python train.py --n_layer=13 --activation="swiglu" --norm_place="pre" --positions="learned" --init_std_up=0.0217 --lr=0.00622 --warmup_steps=56 --schedule="wsd" --dataset="wikipedia_en"
Each number is 50 + 12 x the weight over its row's rms, rounded and kept within 0 to 99. Layers, rows and columns count from 0. The size before them is the row's rms in percent of the matrix's.

# q: layer 5 attention query, 256x256, rms 0.0786, rows 24-29,56-61,88-92,120-124,152-156,184-188,216-220,247-252, columns 64-127
# k: layer 5 attention key, 32x256, rms 0.0551, rows 23-28, columns 64-127
q247 151:50 65 46 36 49 57 40 45 70 30 71 45 61 56 39 55 52 51 43 63 40 24 41 40 62 48 66 45 45 73 63 42 51 51 53 73 60 55 37 42 56 67 56 41 53 54 67 52 75 33 42 61 58 34 76 50 40 51 46 69 55 58 53 50
k23 095:75 51 30 40 58 52 40 58 33 50 39 47 48 37 32 42 42 41 27 55 57 42 40 38 52 48 43 62 46 49 21 55 64 30 56 35 34 52 42 53 66 61 38 43 61 56 44 35 58 56 47 57 67 51 54 56 46 49 53 40 48 40 45 54
q24 094:75 66 55 46 59 44 55 53 75 53 48 76 38 59 60 49 33 32 38 41 69 48 46 68 46 54 48 57 36 38 32 56 80 39 48 44 55 56 43 30 36 40 47 50 66 82 42 53 46 36 65 42 70 43 51 48 29 30 65 35 40 39 64 51
q56 086:75 58 46 50 80 56 65 38 74 39 66 20 58 72 67 50 60 51 35 54 63 45 32 50 47 53 48 78 39 60 55 68 62 45 74 72 62 59 45 35 68 62 38 44 59 66 58 57 41 36 51 31 66 53 51 47 42 52 70 57 35 63 65 47
q88 092:71 52 58 50 69 42 53 54 49 62 42 32 64 50 72 39 40 42 32 48 58 32 33 71 41 47 49 58 47 54 39 46 71 67 52 43 54 55 42 29 71 63 52 53 58 56 60 51 33 46 48 47 78 49 58 49 42 64 47 23 54 43 46 58
q120 093:45 60 54 46 48 47 40 44 56 52 37 36 56 54 83 46 29 38 38 45 79 41 44 58 65 55 40 56 36 43 34 51 65 62 49 40 55 52 39 36 59 50 39 51 69 68 50 72 51 48 47 54 67 31 38 60 19 59 44 54 39 45 72 49
q152 094:68 41 28 45 44 57 61 70 71 62 51 57 63 39 46 36 42 28 23 44 65 44 48 83 52 40 53 38 42 55 51 43 70 52 55 39 36 56 37 45 66 61 64 54 53 46 57 50 40 43 38 46 60 40 52 72 49 47 29 37 44 61 46 70
q184 087:72 50 40 39 49 49 71 50 49 47 47 37 67 50 77 34 41 36 17 44 72 44 35 63 53 52 49 43 46 46 33 55 59 63 61 56 52 68 26 36 57 56 29 49 51 55 48 48 39 45 37 51 63 54 61 59 36 38 53 53 60 57 54 76
q216 096:41 47 50 44 42 57 36 63 37 58 42 39 49 41 59 31 40 56 34 52 53 40 37 71 50 42 54 32 38 50 36 47 78 59 44 33 43 42 26 36 52 46 48 52 53 51 38 85 38 57 30 53 51 36 31 69 47 49 47 55 41 39 51 69
q248 084:66 42 65 46 55 40 77 49 45 50 43 46 60 60 73 31 29 37 33 63 59 61 38 60 53 60 48 47 61 38 54 59 58 36 53 48 41 57 45 29 55 44 49 60 33 45 31 35 53 54 44 56 77 44 70 48 40 62 42 31 48 39 39 52
k24 097:53 52 53 57 34 51 36 42 33 53 65 66 21 48 42 52 35 47 37 31 59 48 33 77 52 53 39 56 61 48 15 76 61 51 45 31 53 47 54 59 56 53 45 57 74 56 48 73 39 57 49 53 65 41 34 71 53 53 52 39 33 45 48 40
q25 109:48 61 54 39 53 59 38 69 65 50 60 38 72 73 53 59 65 55 32 74 54 25 40 34 47 23 58 46 42 58 49 30 73 51 69 56 70 56 48 49 69 66 25 46 47 62 56 63 46 54 77 54 60 37 48 50 68 52 41 45 48 55 66 50
q57 091:51 66 73 54 51 47 41 46 57 60 34 34 61 56 50 35 48 40 42 38 58 40 43 41 35 60 53 49 51 47 45 41 65 49 52 46 55 62 46 49 61 77 33 64 64 62 48 45 48 57 39 38 50 46 52 42 58 39 52 39 57 45 40 76
q89 115:54 55 31 25 75 68 51 42 50 56 49 54 60 53 43 34 50 49 27 54 60 31 38 61 46 47 58 38 39 60 47 38 63 59 58 60 56 82 31 39 66 61 55 54 34 48 56 32 49 47 48 52 44 38 60 32 61 49 36 60 52 60 59 63
q121 114:47 52 20 24 46 54 48 68 43 49 33 43 76 70 53 36 60 43 29 50 64 28 45 67 56 41 61 45 43 55 56 38 65 45 69 61 54 55 25 49 54 63 53 53 51 51 58 47 41 21 24 46 56 62 59 41 68 36 42 46 66 65 69 68
q153 101:58 55 25 38 46 60 54 39 62 32 47 30 57 50 64 38 44 40 26 49 61 45 44 64 50 38 59 43 39 55 50 31 69 86 60 53 53 62 33 44 66 58 46 38 49 47 57 54 57 61 41 43 40 46 55 51 57 57 53 56 52 62 41 64
q185 115:60 63 31 29 52 58 66 56 48 40 37 37 68 62 55 36 51 54 29 45 54 39 39 46 53 48 64 24 46 60 54 39 71 58 56 54 46 72 31 37 57 62 47 52 39 59 54 50 52 31 52 47 43 28 66 54 54 59 40 39 61 64 56 64
q217 109:44 46 36 42 54 42 52 50 49 39 50 43 60 55 51 48 56 37 28 62 54 44 46 54 59 59 76 35 32 57 59 47 53 51 52 61 30 50 30 29 63 66 64 60 36 46 61 42 42 21 38 55 53 39 67 37 43 36 48 52 62 60 54 53
q249 093:34 20 50 50 35 62 48 65 64 42 27 55 49 51 58 48 55 37 33 51 43 50 55 49 67 53 70 55 58 49 46 35 56 62 33 42 42 56 22 32 57 32 42 53 25 45 66 52 55 53 54 42 41 45 40 52 64 42 42 31 63 59 60 75
k25 102:56 40 46 78 49 32 63 45 31 64 39 51 48 51 49 36 62 50 37 33 74 52 43 69 57 31 67 66 40 48 40 50 64 51 54 40 48 56 28 30 36 47 43 43 68 55 47 20 32 47 40 54 49 37 24 63 35 38 46 25 41 49 54 61
q26 099:53 42 47 61 62 62 67 24 59 48 32 22 38 49 48 33 47 54 35 39 40 47 42 49 61 59 68 58 56 58 55 46 59 74 46 58 49 41 39 23 44 61 61 46 39 33 58 65 50 52 09 54 29 45 53 53 43 34 42 32 54 55 43 72
q58 097:53 51 62 60 37 47 62 47 48 44 33 47 51 44 56 40 38 60 43 35 63 47 44 37 64 72 54 68 69 28 29 53 40 58 48 35 52 50 55 26 41 53 33 51 46 48 26 66 45 67 37 74 41 61 37 51 56 49 44 57 55 46 32 66
q90 096:56 51 52 38 51 55 58 51 44 59 37 22 46 50 66 23 63 36 41 37 46 50 53 62 52 73 60 63 57 44 49 41 61 70 53 49 56 37 40 38 42 53 40 50 36 63 51 57 33 56 39 54 49 32 28 40 66 32 50 48 42 51 58 74
q122 092:33 48 35 46 55 45 51 83 53 56 41 43 62 51 50 44 61 64 43 47 27 42 44 82 50 41 57 44 50 45 49 34 58 60 55 45 51 51 29 42 74 60 56 47 47 50 59 62 35 61 53 63 47 38 45 46 68 58 43 33 78 60 40 68
q154 092:67 36 55 30 52 42 59 49 40 53 42 36 62 43 44 49 56 47 33 65 55 39 35 29 36 47 50 44 55 54 41 46 56 66 50 52 41 49 70 56 62 70 46 53 42 39 45 26 45 50 54 41 31 44 47 35 61 71 42 61 56 75 68 81
q186 090:63 53 38 52 48 43 60 58 54 57 40 36 59 55 53 35 41 43 44 44 72 59 44 29 48 75 52 62 51 49 44 31 66 68 49 51 46 47 39 31 51 61 45 47 48 59 52 58 51 55 28 45 65 50 48 37 60 43 35 33 45 53 53 53
q218 093:50 34 69 37 50 59 53 67 56 52 46 51 53 49 41 52 54 47 46 30 56 62 70 59 56 31 45 48 40 46 41 38 36 74 73 49 55 42 40 39 73 54 68 58 50 37 52 47 24 75 59 55 67 48 52 53 67 57 42 51 51 56 42 79
q250 097:48 49 49 54 51 56 39 46 41 42 53 37 54 57 43 31 59 41 49 44 41 30 44 71 38 29 67 50 31 68 51 34 60 53 46 51 39 61 42 37 63 66 53 62 52 70 63 41 22 57 42 36 57 60 65 53 58 04 48 60 53 42 56 72
k26 103:43 69 48 43 49 50 52 51 32 56 44 50 39 44 56 57 44 49 42 32 49 71 44 62 48 38 40 67 46 50 24 81 57 49 65 29 46 67 53 54 44 43 45 59 63 47 40 68 23 62 61 68 67 46 37 69 48 63 52 39 44 66 61 50
q27 095:42 47 47 43 74 43 76 47 39 44 61 60 43 46 60 53 65 41 49 44 62 55 35 59 58 47 56 31 57 55 38 56 60 45 45 43 61 56 26 63 57 35 46 54 80 62 68 50 46 52 49 47 35 31 28 63 44 64 63 28 49 20 53 28
q59 082:47 51 43 53 58 52 54 53 39 53 44 62 51 24 43 47 48 64 52 49 35 55 55 62 48 60 34 47 54 32 34 72 55 62 44 24 61 53 46 56 35 38 57 61 55 62 55 73 44 50 40 65 58 32 41 58 27 29 56 46 39 40 24 44
q91 091:53 31 29 58 50 31 67 44 33 61 67 64 43 34 56 41 33 50 27 55 46 68 38 69 47 52 54 48 49 53 23 63 72 44 50 35 44 59 35 55 48 45 44 55 72 48 63 60 43 54 48 56 58 40 44 66 34 37 68 17 29 37 38 44
q123 085:53 44 34 59 62 38 74 47 65 56 47 49 38 57 52 35 38 41 41 61 78 61 40 46 48 38 38 35 48 38 33 53 74 36 38 29 44 61 50 62 41 40 41 41 58 59 45 53 58 44 59 42 57 50 38 68 40 61 53 35 46 39 45 36
q155 099:58 34 44 42 55 41 56 52 70 55 40 58 51 37 51 55 47 49 41 61 51 57 38 29 49 36 66 37 43 54 43 65 63 41 36 49 48 53 53 63 62 22 42 47 43 12 64 54 56 49 49 48 71 36 37 30 49 46 41 37 57 29 66 50
q187 088:65 49 43 60 57 50 45 32 54 62 57 66 41 62 57 35 35 55 44 42 61 56 50 68 53 49 41 59 54 40 24 71 52 45 43 39 61 68 47 51 38 47 35 57 63 62 38 79 53 45 54 58 63 46 33 76 42 55 67 23 33 18 43 47
q219 093:66 28 46 38 45 44 61 54 69 39 59 58 39 60 50 40 42 37 23 54 66 61 41 71 46 30 62 57 36 54 44 60 49 51 51 55 55 52 36 58 42 57 53 57 51 42 47 73 35 56 49 41 76 48 57 74 42 69 54 38 46 44 65 64
q251 134:57 43 37 45 75 73 54 49 56 23 61 45 61 63 40 57 46 76 30 63 46 43 43 28 53 22 61 29 33 70 54 43 43 43 51 67 68 51 31 52 63 40 57 43 46 54 73 57 71 46 38 47 67 39 66 47 47 68 46 45 53 54 67 52
k27 086:39 46 74 56 36 46 44 41 56 52 77 67 33 71 49 49 52 34 68 50 72 60 52 66 55 28 38 29 46 45 44 45 57 33 43 48 41 38 45 65 49 48 59 59 45 52 49 31 52 40 49 27 57 65 43 48 59 47 41 36 63 61 42 45
q28 129:43 32 58 52 38 49 61 44 48 45 45 41 35 41 77 28 60 48 43 41 43 64 41 84 45 68 49 47 61 41 31 59 53 48 50 34 39 62 61 57 59 64 35 62 53 46 42 49 42 49 22 33 55 58 40 71 55 51 57 37 49 51 35 70
q60 101:40 39 25 48 56 65 66 47 59 46 65 39 64 51 53 40 58 56 26 53 32 60 52 61 44 33 70 41 35 67 53 65 58 45 57 66 49 49 33 39 60 35 67 47 37 50 74 61 58 44 36 41 48 54 44 45 65 41 54 56 56 47 64 61
q92 091:40 70 27 44 41 32 72 55 50 54 55 71 58 43 56 41 55 47 24 48 72 43 58 82 48 67 54 46 63 54 37 63 61 54 37 37 63 62 44 65 47 50 44 57 53 54 60 44 36 58 36 48 52 16 41 61 51 41 57 28 50 51 40 61
q124 103:53 39 25 62 48 52 60 30 40 49 51 60 56 32 47 36 44 51 46 49 60 31 50 86 43 60 63 33 56 57 40 54 66 60 37 43 50 73 52 53 59 57 59 66 44 57 59 62 39 43 44 48 32 26 47 58 55 45 58 26 53 72 36 52
q156 090:50 55 47 65 37 57 53 51 47 35 32 63 47 53 57 43 46 49 36 33 49 48 50 65 46 44 58 64 47 55 47 71 56 47 51 39 72 51 43 43 37 55 37 68 69 58 33 68 25 26 60 63 64 27 64 39 43 35 55 30 38 38 53 45
q188 088:54 50 39 35 49 53 68 56 33 39 33 40 50 39 60 38 60 39 28 54 53 58 38 69 56 31 45 48 49 41 40 54 60 70 42 49 71 54 31 60 53 50 41 59 67 57 55 41 43 51 54 58 51 20 35 51 54 44 37 53 42 68 65 58
q220 087:73 55 28 41 60 54 79 45 40 47 45 41 50 55 66 39 36 41 18 68 66 52 38 62 39 41 54 62 52 51 41 53 54 51 44 48 52 56 48 47 68 56 39 53 57 59 50 65 55 61 53 54 57 36 55 42 25 48 53 26 38 72 47 49
q252 112:47 56 35 52 32 46 54 42 30 51 53 70 39 40 59 46 56 50 53 53 65 34 49 60 54 68 56 59 48 35 38 40 56 47 42 46 60 46 51 64 36 58 51 41 62 58 19 76 52 72 46 46 35 48 59 36 47 56 71 34 48 58 22 35
k28 092:57 44 43 64 47 39 57 32 36 53 53 57 29 37 62 41 45 58 39 68 51 70 55 67 52 49 58 42 44 51 30 53 54 29 27 46 57 56 47 44 54 62 44 59 53 36 42 81 37 62 64 52 48 36 66 52 48 55 46 16 25 53 34 53
q29 132:34 66 40 34 65 76 45 71 63 40 62 39 73 56 46 58 59 54 48 73 45 39 54 57 44 35 67 32 34 66 68 36 58 51 37 62 56 55 42 47 69 51 57 42 32 65 62 43 50 40 61 53 44 42 61 39 45 42 35 54 67 43 61 55
q61 135:41 50 42 26 62 58 41 64 61 35 61 33 74 63 45 70 47 53 41 72 37 30 48 45 53 33 67 45 39 76 72 36 60 51 53 69 50 37 45 39 52 48 65 40 24 43 68 48 64 32 47 47 46 41 68 41 42 62 51 55 54 50 65 47